From a checkpoint of a small transformer trained on Wikipedia.
Architecture: rotary positions, no biases in attention or MLP, normalized queries and keys.
Each number is 128 + 24 x the weight over its row's rms, rounded and kept within 0 to 255. Layers, rows and columns count from 0. Numbers have three digits each. The size before them is the row's rms in percent of the matrix's.

# layer 3 MLP up, 512x128, rms 0.156, rows 355-409, columns 0-127
079:172137109094128110086100142152087105105099112103161113108092137185133111147159129122096095138103150108163161144071131091134140126092153173122148166161114108112104150128180143092141152147171130136123098116144111125152107198124129134155107142151126128132140124104125108138103139137129164133123087140107122094129147144169156127115159117112107118129110139119169136156147150101126131101116
056:122149145085114115164150154137121138109093102138162105085132112133110067150149165100139083091099131145122128141129148179133163115127118091086100130160133103092107124129179137129107129149138107133122113111118133134139117134119129144078111149138144113129146147150065099116120103125089136137136131126109125095143173114154099150136132117137128163098136120124154121138179120136211099139121
127:113109142141114110165142161166140119101132172099119157118132116153147153143131149112150114182088140137111139157119150153113108114147123096129120158106153112136134078135147128132201131155145103108166107161180162144114100125140091116092119175146129149114132117149123126078097106149153102108134108113119157081131107136132124118145138156160143102139095081173135161126136120165134110142102
116:157125101131143101129138126137115153122114157110142134134125126138078106131119119115146103100107137144159135120115143108160151162146147125108139143121102052087127112129121138104123128160141140112135139101095150145123143101110159104070139161157141015103141169116103110110118142156142128134151129145102116116116105136169086138128130130118115144123150120111175145109158126183139090150124
120:149104151136109168136115182120145169124149171124102111080106127153136092146115119120171136142095109163097138145145165122097123119113157133093139142137108103163082127159149097090118124135125110173110117146117114116110153148144139112119087162192088148124159120143077128118134129159124131150149153131130136110107143141172141123158117097128179158127096122144130146155075105137129107136118
097:154119160119177158107105146158135154183119130109143115110136114129093043129111154098168146165120089126159109120166122145096106092131123118149166153158140112112119076144099128107115128130125131130108149121123165095117153144107121123124118147145141147134130116128137126129128171154145184123144136117106134124162141135167108116136127128139085128103170134069117083150161146162121146158130
119:111160149123164110100101096151133146114151107157137121170167107136151101084115134173092164139130125064147162127144126136149140116127136115140094160121127146131113148126167140131115138135146150058158106116105141076135110107115079128137121126101129148093117126101101149106103100148122133124112142156114141135191121139157167099146137160143101149137130139126178171150132148122132083108137
108:119142115133169132127096133110126161125117152121135121158099107096104108105103171190159094138104122117138161142156112144155130120129149121113155154150119137101145101139149099129139168158192122097117124118087121142123136101159114110111113121134131112117088135161086136068117103122147133112145124106080166115149075153071096131145135097127124125125104109137171095131136116167109138164105
091:158102133143192144135118141146134125110115141140104095140101107124124138143110132075162135136124086123144178098129118149126118137126108106100129163083093103138124122095167153143154146119132136121100103081109116139104136164144148122096089103127145112133149151084129123152185107129101165107151123098129105127127128137176151103171138106147137094085063154138171133141108144138105136116136
058:124103165107147113121132123149130178135126133120133099160130129149098125138183121112160125105118100134182167140102139140129145125113181095104116142141093113115119085104170128119122145154173117085146107098126109114162103118118138100106107185155127113068117134116135119125125119170125131116169115115083125163174117127128135117147156159117104131111141137126161111141132178150173094119094
090:148097132142139104129129147153108148148130121086106112166120123129136144162102169098119144173133148196139135143078119161108132130110130116065130164101103149097112129128121112120144131133108162174108108048110140127103124178109162160121130115115120123099159110121135137088136136136145167120161109132112137124169145168148123140113158145160101137123124116138101102141160110122174107135153
135:149195087150145130144129134135169162131130099089152153155143141128164092131108129106093075110119124097140135132120133129094128102171096143129120136110108142114142153108160140172116146116156130089127115102105125131168137099113113117101112097131127119104145108146146161126095083125103164111136055150129113109131117127106174150115153142163135151095113154096131154112148107157101147088145
093:129128108128116166159150135106152129111128125117117184157108085118127106087137145134131122119117184149160144133150093133103166126148119126117134171122122105091143106123087147146123118186103126125088063091142125127112147139110155131163080135085129138115131105125120122123119125124141136113155085122123112089176147071106137146156112116126079100126123111114129114136161121194106117109135
087:128116166104164089119168124143149121106101142081150092130149135112124105102114135152157115099086128118134178106169093126116138143127143119111201150157127092104126129107171126104124127126129137120099142114095147112123142134122201157127138156111123177087172157125140114104166142118135142142145144096132174138158126129127091116139140161119115163143089125130121116131146125156097115154093
070:128114172137127115147143119089134122093137120126147126105104108163140092142136131154123110107159118145167131142144122145110157181135138118128114149177121135055152110075171116131098142142170151136136136109136115083157154147107147143104112111096151192129138114121073133136111118098163134125182137096090100155164144138117090139166143130140104149126105134109126148149120111103155150139108
104:104130147132147122139075162145108134165135156128132129140093102138139127153145133073136140122112099137118147141092141153091129154112091092108093160125143130081162133166173082103130112133138126129081112143123092148167171129093124136117124120145112162143122075082114143109143156127160165143157143155137133136127134146165140143137086149122104170116109086145119130117145137067159123135130
109:148137125084176104145117165147115118131162126148107109135118139171146147154134122124149040131132116141150142152185102113160090097141119151097140152150094063084101109132141121123138162140139130132138114136124145075121141130097103132114108139131130163137146113139142095119076109143101162140125093092130108103127127148116099134140142110122114101116114132163116098129093127100139140161081
105:091109157106142140109099171151079123154129131103150119153126152150150166150151183129152114133109117147099174177143168166150172166153130107130103118120145153144100135137151119101105143164155119125097117151144068160136143104153126114108123135103153125102156122111105116135131121120110123128155135123079123102148135152122079135124125179155068178140113101122140119120126160137134125133113
119:116109130127104093132131172081106154111142111139106104077114140152109108174151105137144140108130141131121102152128151121127140150112131133078121174105121139110106117102103103117122113161141154100132133144125094121089158103136133158137151138139094148140136112098149071098188147148169140166145170129119153098141123103081105138161110118133116139126140129160110064149095107110143076139133
047:175096120131184091123135139156112123087150128096123086129129113102156153094085135125126089148120089142165134136131102151115130116122115125102120208106091122109142162153144144122146121156122106111138141069134136119151149161133146158123118134161123143111174141103098143116133138116102183149144111130121155093131089133146107138123097119152105154111097107141174096160154120146123134159115
079:184121114126196158172149082145087108097146170110131129131089141128132100149118105090176102117134101153153177135160100152128124150120130126154124133137146108130133129130175107134108128142151099107104124120134153152118159116103142119103072137104146121122117153116145133150117095144108127139169147117127139110183098165154111119118108161142088124107097126143139141141076134120136131148082
131:134141133127156077094152095131094153095125117117109097177125146151134134116088129141146123096128117142139151102181100134139103116110182143117123153130120118094135122084152136060136092150144094130123090114151112094149125118115103133126138139193160118109150113134117100110144102109151135111131095095076138118141122155097102153182135095125131134121165126129096135084112131130133149150098
058:145144138116123149124127135115115146137108109102104134131131140075121146118096120118141090123093101127171160123122103126142125111129119164125112166141092109111175165108160112108098119136151140097092112099114121099161150144156139132116123162118138109093118136124120099087094117194104128102156153121072128121184115148157136101196143121131091142112109172083173105136125141145133141114126
132:091081153143109150145119153186128121130094116154167121124121134058102119139118161098143151119110129119094158125156118144117118162147092138097106140144109121121122124142175156097179158127152104134087106147109141162152121133141128107121150119141140160115166125159112111144170115172161134124111132140113106110144112111107100127137118137092161162128127099131185171085159146143114141100106
071:114145125132148165158103140145097182144141112158127149131120106125126124141136146078160130183133114107131188112107121130137092139119138100121118178139145150104154131133185151109118125123157130125101114114088095116132139096106097136118077141148173133108160121150145133126135086137134142125162130108098126122134170096168116101162135107116108116084113095111141136107178111122164138185107
049:113127129098155115116128149164157117158093107116138102137132145121105138137140159135123146128133110104163119151181119151145123145133090073104118170147093124088165075126180146152144134179136095090112118098150124160172127109120117136146115131139150131133165134129094105129158123105124153140132113135104151110196110183137147120155121162125080117125108135129139156182141146123149120159130
117:157133173106140137086158139109127073125139079121073121130132134144151126126136149165151156114125084129180193125120089171128103129140138101123142182134103149089121083129118094129148140140128101135112117157137114105147144102123124122123098150119096143139112137176151150157101100129118125136116142127118139131189151129179112114153140125155150139148138164129135118159117147124130093124079
082:130118146134177114115128113160129124122114056097118145150143080142103124093170123088139134122136072119163145151160116153163143136135114101146141129152135109118151108104152132135141150167143150120107140106130097127117142107134143147117104148120148159108106124126082147123112092136121120127190128143122134107176099159111149118151106144197110105099100125133124128109124179136171085121085
074:125104155109150100159154095134167132104141149075109102157166115172132132112127123122176123115121127135161168115150109129085159127140135112112117153189103109098139120133165114110173131171151098102110152095085125097164129118117156165127142137138164159089120138124106129118127151152145162126176134116124081143161124121115100142145109153120118133098096122116151111113130165152140146164104
129:140131118153122112116155185115113147135084111155128127124137126076143109127135172186147158145079115142138111146179138120131123105116140107141120141094141130145133095102143116167142139083115148144112144110146122169142088137104157111160120161167123130146132146089138122120156084208139111182119118120113087116132139153112146135154131120131120176103135123148124130122091152107117116159093
108:129158109130152091149132083128108123107114119138139144104095128089150101124095145122148105093136107119134143174114179150160135138150132113094112120113121182117098165103129166117124161158133103121146081149099118157101109114123152151158123144165148142131125165090133125079155161147141148131140087094130167133123108096121127117113149137126115133139045099110143127146102172123130108091126
115:144116079140113177136127101122106126100156176099075133146124141115094092111108085170154123132152111078120131084112103123114154135183135107133162175091130138133137141098151150123141174149144111116110168143112111131095152085143098167110132164114153163145139137089148122147137140111102100096120137112098087106113096125124094117114115106094134130122120122161136100134119161122142121117132
055:118115141139169138132089142168088131111091123084102148114156107110125092157134161085180126137114102134156171140149098144090147153129158086153112165142101099118198109105104134118132102156164121114132137104155138111137109131138114109108096138146149129110132116125106116146108121161123149152154126154134106126163119147120117094195136119136083137104121128117171112168136147152143096131107
060:134139135134170119134151088118115165119142099119120153100126119091109140163171134063170078101087097113157176136167133107144128149154124090095143157153098129096125102121138105087157141150134112120135130093141110123102110124086144123097107127111146127095153119106104131151141108152117137115142153111069127117177104146127127097127137146126111113106136099151101141131183154121143090145112
073:153146176102144099119132128106117148119112142105079095113113113179136111108097151137159133133079122131147139119110096167130156126111089112127091159151104105098145137139184106116104173137176118122102110107103138168142139099090127133100115115144112101113121088117098137142108116117145144175150129111109117111140141112127107129160119134074132164090095092138153131108115072171126141136133
105:113118136143143095113104128143129125125116082130150127143110140123143118099129161110150112162142098144111107133160137153135106137114081120110123126150099121078089142127111148129148119188120149067130104135163107130147127131138122129108099160154132140119131125120112167142194132115105149136093121174080108120100128082087132156126135143101144099085081137110082196102112131118121111094124
106:087170114113118171103112112151113116126116119128131143114150135116150134160154139117120107104148123125122157152166137155139161124126140085107086116140137121142089132115136136162121140157152102103154134061124153115170113125143125122165123157135117130102143160182103112138137053149126173119163128131124145139130103194122127115082140112142073116119107132126146133152157096101145101094098
083:138124118132140112147110137146085108131108129111149120147127111168114134109143112126155142145140104171143171161162075107109164157133154116102128169170131117100143102116125143099123151165148149142096148114106157109107147099086116126094119102120143085124150119164112109150125131147130151163132151080093144097119136120216123129146087129156106158084132134150168150122124108135131147103103
110:168112125159152108127104112120115122101149096130117087208162114090099157101118112147127108162094142112155115127147104135172138144114103106097100146126126133142144178098147179121114135093157136109083129076155155123089122094137175129137115112150124117125152148097108138131121149121102110152115110104143178131095105102107145145116113159132124138112125105089140135170162148134111112109120
120:178113157154140104162152137111164160149144113123113124114141157136122125142194115128077099130116154124123144149145102127154127147116136153099120160143138138095137121136157133130134110129133151139121180106125138131104106104126146137095148091155136149155077133130145108142125151168138066189108148109130084078130128131137124129140165161114114127092129117092165126169106088130168098154107
118:103099145168185114114112144202195150130151111104130137108092123126145111157187123077140112130149129123130143140104120136106113126159153141118110124117093136081151153120137142133117109151195099139144121112134118131125115104127125158121108150108120157131104152119138149127132094132100121154118154112129134167158129108115126129183164151153145089111127116098122173127163094120152100120100
108:154099193154156151145164116094127088118144153102142085103107095118151139150155123134117152136102094082083145142149120172157143122114109122116140159116115122166097151141135082090115129107141110162108147158117115145162133154123131144131118141123124146167137139102079093133148169131112169113145125173111141123129135162145139095146097147153101127100102140111103145180110128111164126106130
104:121133124145187117133102125117123140163157121137098068136133093175095121159159109139131133122130113143156129156136093140088143119153130122104059133165151113144157138095163143165119120156148090130127136109078117124157164134106122121112120123099082114188118161139128137145167090153119135140148145098126105114171129134116116132142155144118131087101095091080143138137141123147137148109106
117:144132103136119081141134121145124130083143091115113087137136137139127112097160104153140135066148098124157161146118121161143142173130141107174096128123088143126153128131120136128126133125149094087138136106089099098118084117104144122108085148135144113107130148126125126147148138153105142134127137144122084158125110116133189106146137176114111151147156060090141132157142067137096116120096
055:121147132154169117126132136139103132085120131133152120112119116142107102142120121069155107107105120139168142151134117142102109127126111108135122155157115107079127111124171122115138100163183130094125142110132142079089145130147168104123080103149164117114145140117128114107151134139121131161186114126073094090148093134111122142168135132115118139136101132123120129205167127163174119118101
084:178134119118170134134177104128127114098100164123080133127133115131147151153148103114117138145086108131174169144070078167129126141113151144102109146162076130087129116115156104123116129110156153129122113121134152132111122150117149104139124144134118125115147098087120121146127137109162141149182113116137154084149129125171113079141157130159100124129098093139131081149145127156145133170099
131:140106131168108140146172157128102166134164097098112114130164122095101155142109100071156105126140140115141139099149141118122136136140093180093126143115096164068129111134093151141143146155150134134107107128118088082108171144109141136189118119108166161100089171149111079148117116102098119119135133125100117124138096144143095110129133107131140110147127137098124153129102154140155121148148
115:104143137097104136114112135124165168162112117123121111126156106151145134125161183142134128112138123106166121119154123142118168103144162135134139142151099128053120114159110128141142112161084123180128135077144125091147145101132151155131094140151154143132138115128115172111133137160111138182154114133151069112117114085162143177170121104133143094119120113105105126136118139146103178132129
048:117103152135101108101141132145101164125123154064126131148145120106150144172116118141144119109090144157133173130137126167123125125143119116083116176153085126071090073127165122131156127149200139140105131107131108141148132128079131130137091108124150116131118119104140110113146093184120171115151134127094139122152135135113096144161120135171124154088134122085142121136118126124170127112123
060:133116175162119076110114125103105134127128122122127112135139098114148099098117159131156125115118097142183157166115096115120118127159142094122093183111129123102130084109131133117134154109185147142107136108092140153120141135149117126112119120133187107135167156120134070141161134165141142137114149083126132122105142165122118095170136136141108166085097104153179096142125128140094109136115
079:124109142089150118139101108132099137157070139126139120126108115118110169128127143176181127146090126147163148138170119095114158155090107123149129122113134138082107084129135176135148131165122087117133118094146121117127140111075113166130096134129131148134191135147088135136117152123139111148103134140129160131100137141127129138126101088167084137086115118165154149136144162160156163132102
065:108109126108183083132140151142098132136097119140134100123162135142142144151128115099158116129120096153145189158137157169164171115134140089117134158130102126124129107132150132112117119164148131124087097125155140079120110131103158112117108140174135156115130129114122096144109108152119137119166151106083122141153130124107061101167140146142109075091075083138164130120115129127148128142120
076:114146167129141075144184143136102150136145105128107130138121135111103111156116154127150144126093136113167144145145129146092135128139149103104138167161095091105161124143148134112138139133126111122141130116129142127141117130139106154085098169148154166069123128092129151152134155163127140098143169157067118134166111153147082113143132137134107109069093126148128076117102110127154104166101
092:122128163133142132127117142120098112158079130123123147103135139126058094122112173133131148144095154171184141109135127109118118152114139091130164128157102126088153087112106172139156150169158124065136126107154094118168092134136105132112115124150131142141169148122112149139141141117134140153132184123105137095157116175150113142156149130124115189103153156109125143144141125129154115126121
099:091075130162132124134074151182135156136146128097150100107137138149074138128109114129134144118120124122127110157187114139108132161121107128133114135123141119096118109135136112151105134148164101178176105132116056112120112099103139155146135126131172128113211118131151120114142122125145164130167122096121117076109120102144151149107129129154099154107112099135127132146145131111152151120145
# layer 3 MLP down (transposed), 512x128, rms 0.21, rows 355-408, columns 0-127
075:118105143150109104105060133098079167105113124094114091126121144159081099120136091143114138159093176115127102147129143103104112131138140101122153131169133143147134124129102125150099171132111139129144098128135105130070137125129111143111109107153086132110120183136154126106098127152130132154164101115111134157136108073083125120109111128119089115140138162152118130116150132078165105170123
082:109090189088138133133124130130166136084145101111084134116151089143172115148103095114102114091121098116107102095092139099134108089158141102166110154097107100136117100153153116105143136176174134127142191145173132126126168143139123105092095125119143109130128146125147118141124110102118121129109169146122126166097112088138112131152132148113125147139135103079144120135094142135118118116096
097:139114152192161119103143083104131131105146145079140152111172157152173104148127119133099140125135122133157097122136178141158124093139132108136157154159157116119164121143146100119151096109136130113137108104127120134117138173149164140137134139115143136140136114142170144110119151133121127168157172159150101167083108104129092112124134136146128165139069114171128131173122110094169098121131
093:092130108095109149106136133149137136121150066120138131115099131127119122142107101158096109111119126152134075134110120174114137130126137146149123085118153154153158155146151121070167187147078122142135080128136113143090102107122143142159136133128159168108111178107109165087152121162149112108165153112106139143141127087154131109123129136099166116134131140138147149075104106125101118138151
093:122145123154122128135092106118113100142126114134156135159090149124158158120141144086104146161096143120134136152141113136091138164140126130137134155096155141152163115148139168133073102125105137152144152109159117130095127105138116191129102112076123164107110096094160137130062131133115106115080118150103117175136106154149166096110116141145094114180133162148100109145134122104155131139106
119:133139140113140121119110119138137094177160151148120127099144151129146114165148125102092127125150149136144156120149148106132072123178107150124120148122096078083134144192106067087167117135110147094102150162146125100128129117084109127141169110139146103139179124126111117114148094137118144163137144118112178159141157161116110172166126149118134130153117123118089129124133106137133140094136
078:152147142123098120102124110140149143149139098171127107114164129129109126142180146092105139158107130149099138149111108110153111134122129097138076102109114131133098109141103113100137127129169136111136139145120098100124104148154170125117160119138099124140152146138154122048121170072095153112109099123094115158112096184155107098156109099126150125137115130121082101094096117135139119102083
101:125113106127120121084102119121096143139130167137133101101121134121152111129154165097097127112140170104129110183151128074141174120141124104130135118114119161135112181144127127150154084126107131081096182106152102113115126065146130149127198123147142147193159107108161140115131116148119110126156106144121128101140096168138125130129148139101124106153099160130137111117140115109132105103111
104:147117135131088134121154094115130118136141134117106127150131109112092121130128108085118146125113121153132103147143187128131116143125136152152152120097111121141135191096113151137129146151121116112142152140125132148145139155130115138113151083155123146100106114108111147114160135097131147133088137151134131153096127143122033100051168160116142151141078097109168125119101168153086110101140
058:124144131178142141150149097113105129139115126139182091135086131129133105141075111127113113112125132130144095158155155069107111138132100120135141136116192121118119140145112101083142141112088138107133172144093170134088125177152113139125136076104144118133119105121142154120110121136076141137161143154178138154150144121140129131107152159130150123059132131103088125113140120124098152106123
076:118149112124165131132120112115098123135110096158113153116138126127118182113161110156123121139129100109106082131104166156155096171087114114140115122143135126128146128127143144142116108113108131136162171148104081118127177137102083109138104121135133095134077171128144121065149144125120122113078130089129170061107146164142111142139091128130128093145128126129163110088154104117093148111129
087:156155110115120120135125115126134148166133137184143134094154097121104112159113126092142127134165112118120106124106114138159083148090133148132161086114144128155155110153109141141136094083123143118134177147130128113078134110115145144132160126154092114160146162143088134118139151137088120132140118119097110157152195133104119114122119122163154149143125090113073158092108093088150160139087
073:106153159126165147123117163147143075130134136136101092108112117133065117165095132082164104161164133126131084119132145161147160137121117142141165150119151163151105129192133102112147108150143108124135129170138133127123110141120121140173136124135159119154131123088131131148158150124152112128124150160142145132091096115125162153100128099125090152159118089074142137137182133109143135112088
070:083129122140104158130126164097129146158133173139134146096111143118163125152130116123089134120122149129089135119158131075131147141129102112138143134119093158160168172130100134178112110114158144075146152102143094131089106131111155143120158144093149164137126128126126138119139169176188144130120136151100175139121122150089077102137146133146144097110081099127107140119134098115125157154125
070:112134144116176069137133134110108144159127135118108108167186126117146161106120102137118162141123104129163163066149151138140077117136132156168141112119152135132120133078128156155181125127076139141123167115164146109086132160130098120136144122163146175106153110100141139136112106102117096115151106117150102128102131129096114135080125130124087132154149133147152112123137157167134119125103
087:140125170156146168126130140094127124119150104132130138075057131136161151155138151120142121174124110154083129107146136117086112141157095123133101110104119110091157108090077118120162096176124110110135123142115114116113103130146120142131156130119155109142106097130155146124122135152119079119149131130117113126097134148125163106096151157113152126157097161177128099119184124104177120142093
258:154145103119134144128146138136146087174126112129154158149126145073138115130091111153114128140175124134160097120121147117165140125102128120147116148147100102150102134150154125115081111132121129141125108084183111138132104148107149128126137106103148132108074100154122115146116125167147068085126166154108125148138142108173159146097121154082143144143134152130112148089133113115114174194115
142:125126145144095158128169128156126140124141149141095142103161138150124077137111157167135165178161113099127116128130128148119123119132143128128138149119117125187149130130122117121135119198052089121117126104154130129142111124121133139136136157131139159114149148148135111113143119116115158135167146130167122119146150114145097118105134105078078135134148206093113093156166100102133100133163
090:136134145110134136166100132168146136093091142162170166149069107126124160143130147141100135100115121078111129149149110126188163120166104151142204146141130110095162148121105113119168149127119120126136134122117085169106117132138116129159168157132101133159101135126143125118117132091136144154117188143170142144107098117111132107113128124147161116146139116122077113124125131161111133155114
056:108146119111129156146082129143120124117133105154142141156081098139128072102112151124117108121110124143113102106161143130154180139151159167120113102074093145123130117116072126138106140098112186136092126142111136161160113114105118116170150138144113137145127184141166137122168162112104100144146130168183155138151105128105119126132150099147134139131092126116096120092113142140119085104114
079:127106144114114116075122154118110119139125123085156161133137136106121160167117108150116151132139132145099108122149142126134134126135131153154159108122119142132185148131126109134115110181138155168134091129117103113160123076101124149138153130112138126128121123148104157149193187102170145117069143142124134136129115140122154149052138178156136170124141101101139154112125159139120120095088
078:179141105158098111110117142125093134128099090174134115105097158104107126096114165158142135145135186084125136132121123132107153114118078154128096105111126137162133149136143127140151102143142103170129148148119140139120141171109158097106102143133171142126158121168133163164148153134093133120155128133143089150140099162142124096108152153140126195150100123093152106126122149124092156115159
061:118106145134135158130159145134138126191123154064168137099108145125177138118111110162122129134118096145105133156161181152103150141109174108126091133161110096130108096132101101176139128106154110073105120124141094130119144118093087130123137114117150141128113121122148121141168157084177125131101147165149135112113168143117109132114105108140109144097128169114106158154113121113114140139089
087:152163151121135132115121155154111124157120144148109071131119118134116117155131137106128141127140141113126133137114157093134104126138093142135100123110079156129159138131070119151080097148126115148135099107096142109156117091114156163087103161089128171128098098137119137158106176104146131136135137155164186090106118158149138106128128153081114169099106131147196133145135126142151112098134
053:166148155095093140133118118141144117144136150136117158106138122131094126164135072136113118118138102165166138130100116128104100146108097149160137152154098140147108095123111153113113137117155098155090135111126113115102115099194151150101124050080084140108134138140097153118124167117120103082074124120115132128164112155143130126132125137142107130102143098122169106147134083111105118126156
057:129114116155158137138178127136120116108144125121131159158129102106145135170131126108118105143145141149116105124096126083114135123131099145123089111158202118105125174105169165142072142114085151152107116116127110150142162146153091126124167191143117156131088063140101123086132141163140118084140125106121151106141134103111146098093147131129132164142130138114113146136105105134113109156111
082:129139112108128119144136127190123143177111068161122122169125098126125131135091161162073149139085116143095122087115170149161138124139162152168097134108158104130123158128109140144169089123121133133160134083132141148133098136096166112097116117119125125156128095145182120135114101127144114136107085127169127131152114095127128119117159147160115175135149137101103142145161144120121134156113
081:187155140114132123122125156130100118149143141133150127166118112080159098158121122128114144137131125152118125124102121115143105126136116133128116139142115157162135122088107131117088075123101105129169118177119096119091113187147111117148100105134144052127116120098149135110102109121125119104142135112158173109144109153145168131103131147070171119111110134099159182086143165134121111122104
160:129110122155136103141143133172097121134118140161116137089120147112121150108114128104120105119112157109135165132120084135128125126127072101119130120120138127086180113076114089143127127125141161106093149123130133150130113158098147108126164135130136128125097077118136147101147119135142131104138106176170149135198107124108102075124142154115117062143119135087150135138152142103120199107139
088:068142089106113107125137096084127112130148164140133143149169082157151173127118126104128093090144106104127151120103090133139120129124115123124144087121164058119127144160103134137087136116132117120153103122148116115124139125133117103074099119105136124125095120133112178161134154084123143113134130110185139130089079125135128155123156100113107086121167135103118102115130114078133114134142
077:096127074094124140143135135169135156162162099151120160144133105116128086131152124148096118147146138130129153114123142147111103116108119130120076104112109170064085145139144099106111147106061112139097124111105133127137136085125092119107131163134150117147123101143125155122125108147125107099170137097181150170160136111168148174124111122132131094143137144136134139087123116094118155159143
082:101179130142128107091141132193142121162115107140139144130153143169126127102145109122129144145144104109086069159125139145105115117118135112154115071111184139132128160142102081140107127154077143102138199124143101135119149144119130122167148176129156100134145153133118155138157121158104113125151116108155128159084128121160157132131141130113136083132113113116104115118157111131093161125144
058:110157137117132108168111125154148164115170114112115163149098145103121138103124131110114115136074130061137128147128118115122110132158112150149143169074117093137110083128156106133103134104096152132128088128149082184136120096142165135133109139127102115148136139163136154158138150106105089117132148089151125144137088121098092127095090168139080145149117129112121116112125155103127142176133
067:084149153094142102137103123094114109129107149135169109146133116131135098102148155120086112105112176092113140115139116171153131157145094144170113180122139083114112116116116136137121125111134103119132122121105090119101112085149157098164120085119124140107151120124160179145132165096141135112123116102127140172144132127093129132140154094098063146162155113167156135139157111163118148159115
130:090126095115145136132126094136155165151112131114141082110071131124108122117148110193137154147135168152117117165131113097155159118161120142126074129133095109111142146117113120134173137161117136138139109099142092143169140126119120136137139129121157139135108117114137121121133149135133095110136087091115135110135044153101147092157132119130186171135147079111154146106160114111114111107118
077:153137110154112138104108127128126147136143091174122095119126143117152154095121154148099145139137154099153060135154141140162113145134209094148127109111128095108118104152116139115146112148127156087151114125122090114168095135122150129131159144127146187117125129122109125105124153091129134141129145139052092146111138153096137101133111083095122122157163140147123152095141118115103140084143
081:120123125125151131144143112106137144144161116144112105113158138121114189084103090161105122118114098094129098136136095174132111145125106134149098118123208143155148108138108100159162135125124122157128143172142138154097151091130145141100115135137107125155095120076129115131126119152162079169142133155151111135098115097165155147120128127099140178155124196119151119100127147143122119117142
670:124114119096141139112154119091147157070153144101098154102124115085133117107122128190099114112124142079117143145111135139134125106165139156153111195098120130163147113135138117138086102106144135128159119090180157114139120117174120130156130115107103115108116108126139143125168191113142101169093109143114132131130132125119163146117129153170148068130093103106130157133115123111128110106128
085:091117138139083144059132119148130103130113113172166131132150140153119117103085123147112106111130105095156100157135133118158128123143183135118097128137114153107127149125076129104131124139155122131114118128113122076151127118155119105141166178137098116136158156153130129117148132164151165141195117132169141107171144140134088143110069107147146103115122128161149102156105126147125139162103
089:122155145110082133108161155114081110125125141123159144151123131119150122127103134140115117109146139083144110136133162090130116127127128134159137073115151158181097107126109134138114101113120127071119115131147108145097108103118109101122096112149118128121108141160144097126123127160146128130124091099170093136108117087092145155112126121141078175138151065082070131129104138143128163098171
088:138096093117102104120121112176110173143153091155095138112126145097131116121110168172155155158165157099106110133109135152106133110118120117121107138108149115119089099144121133141099081073124127115128121118109147149077133118159117153129141077111074157123092121127071107102117128126085126138103128143125153129152126140118168113122129130142108091123100153134107138099082094107095121084131
086:152116132134115143106108123134177123149157153138145099108147114167112114135130107159120057130097177114134139133127139148120159123099153107152082150136142115106100118145142089135120137120117126143128167120088117125145160138155120151173131111126097145142157089113127167080082176142110124126126102173096140091107144132149125091088169097147086086132136107101133140121141160120116138128089
057:081092128125130150103122120098183154134090131139128169126136117126129157113192167117122120103086102127160157142111133127132115152118142110162172143108175125127111146140117073123155120105097133128085123107107091127158091114117132154134123112146131151140142117168152125152163164114122162094111135091118141097117148083115155129069103133115104145165154114148139134099149165131119145117156
088:145157086139124161138131146171146126140130120117118156112117115151137103055158130194104140119088150194113147152128134135113121136115145115142108106123115141178150127138117125108112171119133105116105128155158064121102109160131147149118101115118090115120124145120110136091106155141118125163129125162169123174119082117143137091107101122136138132179129095110135118169112148123098091110129
059:124133142128096127154125142176132131177122182152166084139117100179074130148118116152119142119151084149096154088101179116133137128114170114128138121150083106121140139138111100139074141095121150139133126150135122124117130115108114101151146121128165130134107121133123157107096113125079134131088141150109111107115129128099184171115104128126140113111143145115124174132200133113132103121142
084:140151079141101095112066121108115140122128156126139148141136077118145083168182118099120099128142148153129122101125113166131152149150154109186157080141191141124159100150154117105170151105140122125128125130110118112132121111137163165159133157132111117132150113154158159104117134110131125088114150170116145167120130115117140126118136154156116126134135139101165154155121118178168106145129
092:138127087167139131124110129134124138113158107132116180105097107118098157058123113126095135096125119140085138134146179160165126112127129144173172108100118133093124143102115127141100118078093122096117174165139098094117106143083122085159101121139138121135100113089133155164110117118133150122139104114118112121157138128120148119115134127130111094123178123146079154080114132102111119140148
087:142113137083116127106110092129083107156148127153130087128151113114117127146127092143130124129127131064121155137124177145131114168133114133111130148142143121149125151152115119152133150121081135092097115152098133081153157122097144122155090141112163125131157143124173144123099113126169156133135169149191167144108134141128137154128143128109119149157076177096126174113133105148146077132100
050:128157082132113167124151170135155082083120122191127092150121103121108097164136132136163107145125152116145103155178134126084125101144134141153151138123162178103117143147161156097147167146140129161120157154122177119084141121156121122148129164139122127169113151152115174133110131118131156149102125131127156105107134130132112133126157081105155143168122129129143147127121114118086082136130
066:174077133155127114106139104157155063116124096117147132101141132133131131095133112151151126148143078136075146125118111110135145116120189132117101151106120079110173103164125132109076162164134084148096121126070133106113126109115165136129159117107127150123125087118125150114144117146128167124108096116170099101147150128100134145159137138095120122128137174113137137100155113153119111136129
063:126150127146107137128120150117130175174173115123152133154116138127129139161130109146103108125122134160101126134106176079183181145121168152173131149118109134134132138091151134153151146180079119186126098141096099149122151128119082149152095108109140141173149139133132147131109146115105123142121132117080133116123116157103104164119142153125108167168128137093127149154147108134082133117134
106:125100137071116146108154115118060106123147109114158125113174112127123134129166150139135094156117127138134138103117141153142114104098095152130110164133140100109115119128119137159137121120137144132119106111137125085127154132181101124094140097170128131132139182093101076069166128087084165101141114139131103085117151069125125143130121121143124135116143128078112108163144154151129128131109
149:105156137137126108161083141156157135128136129113135117113115115145113180130147131181141089120175099116122131193153153102115162138133156096129127149110145152150140144136122191103102148129158171140083145159116112105154118119114115121121123112113098078098107091097154171134102104128166106138097149160146108139135138132120140099067142120125125111157156138129099161126148099103116111135134
079:175124111080098126144146164125130140123129132119109143103138132125100151162130140139132143170148139148122125104111087124093114139138098144147132174103114148129103121097140114152186121116108121143170140172119143123140159088159121119117156140149097071139172135157160096116150107118152134114151140135134099126093119133133177108153124153149185062129099140135148136141168107165110168127114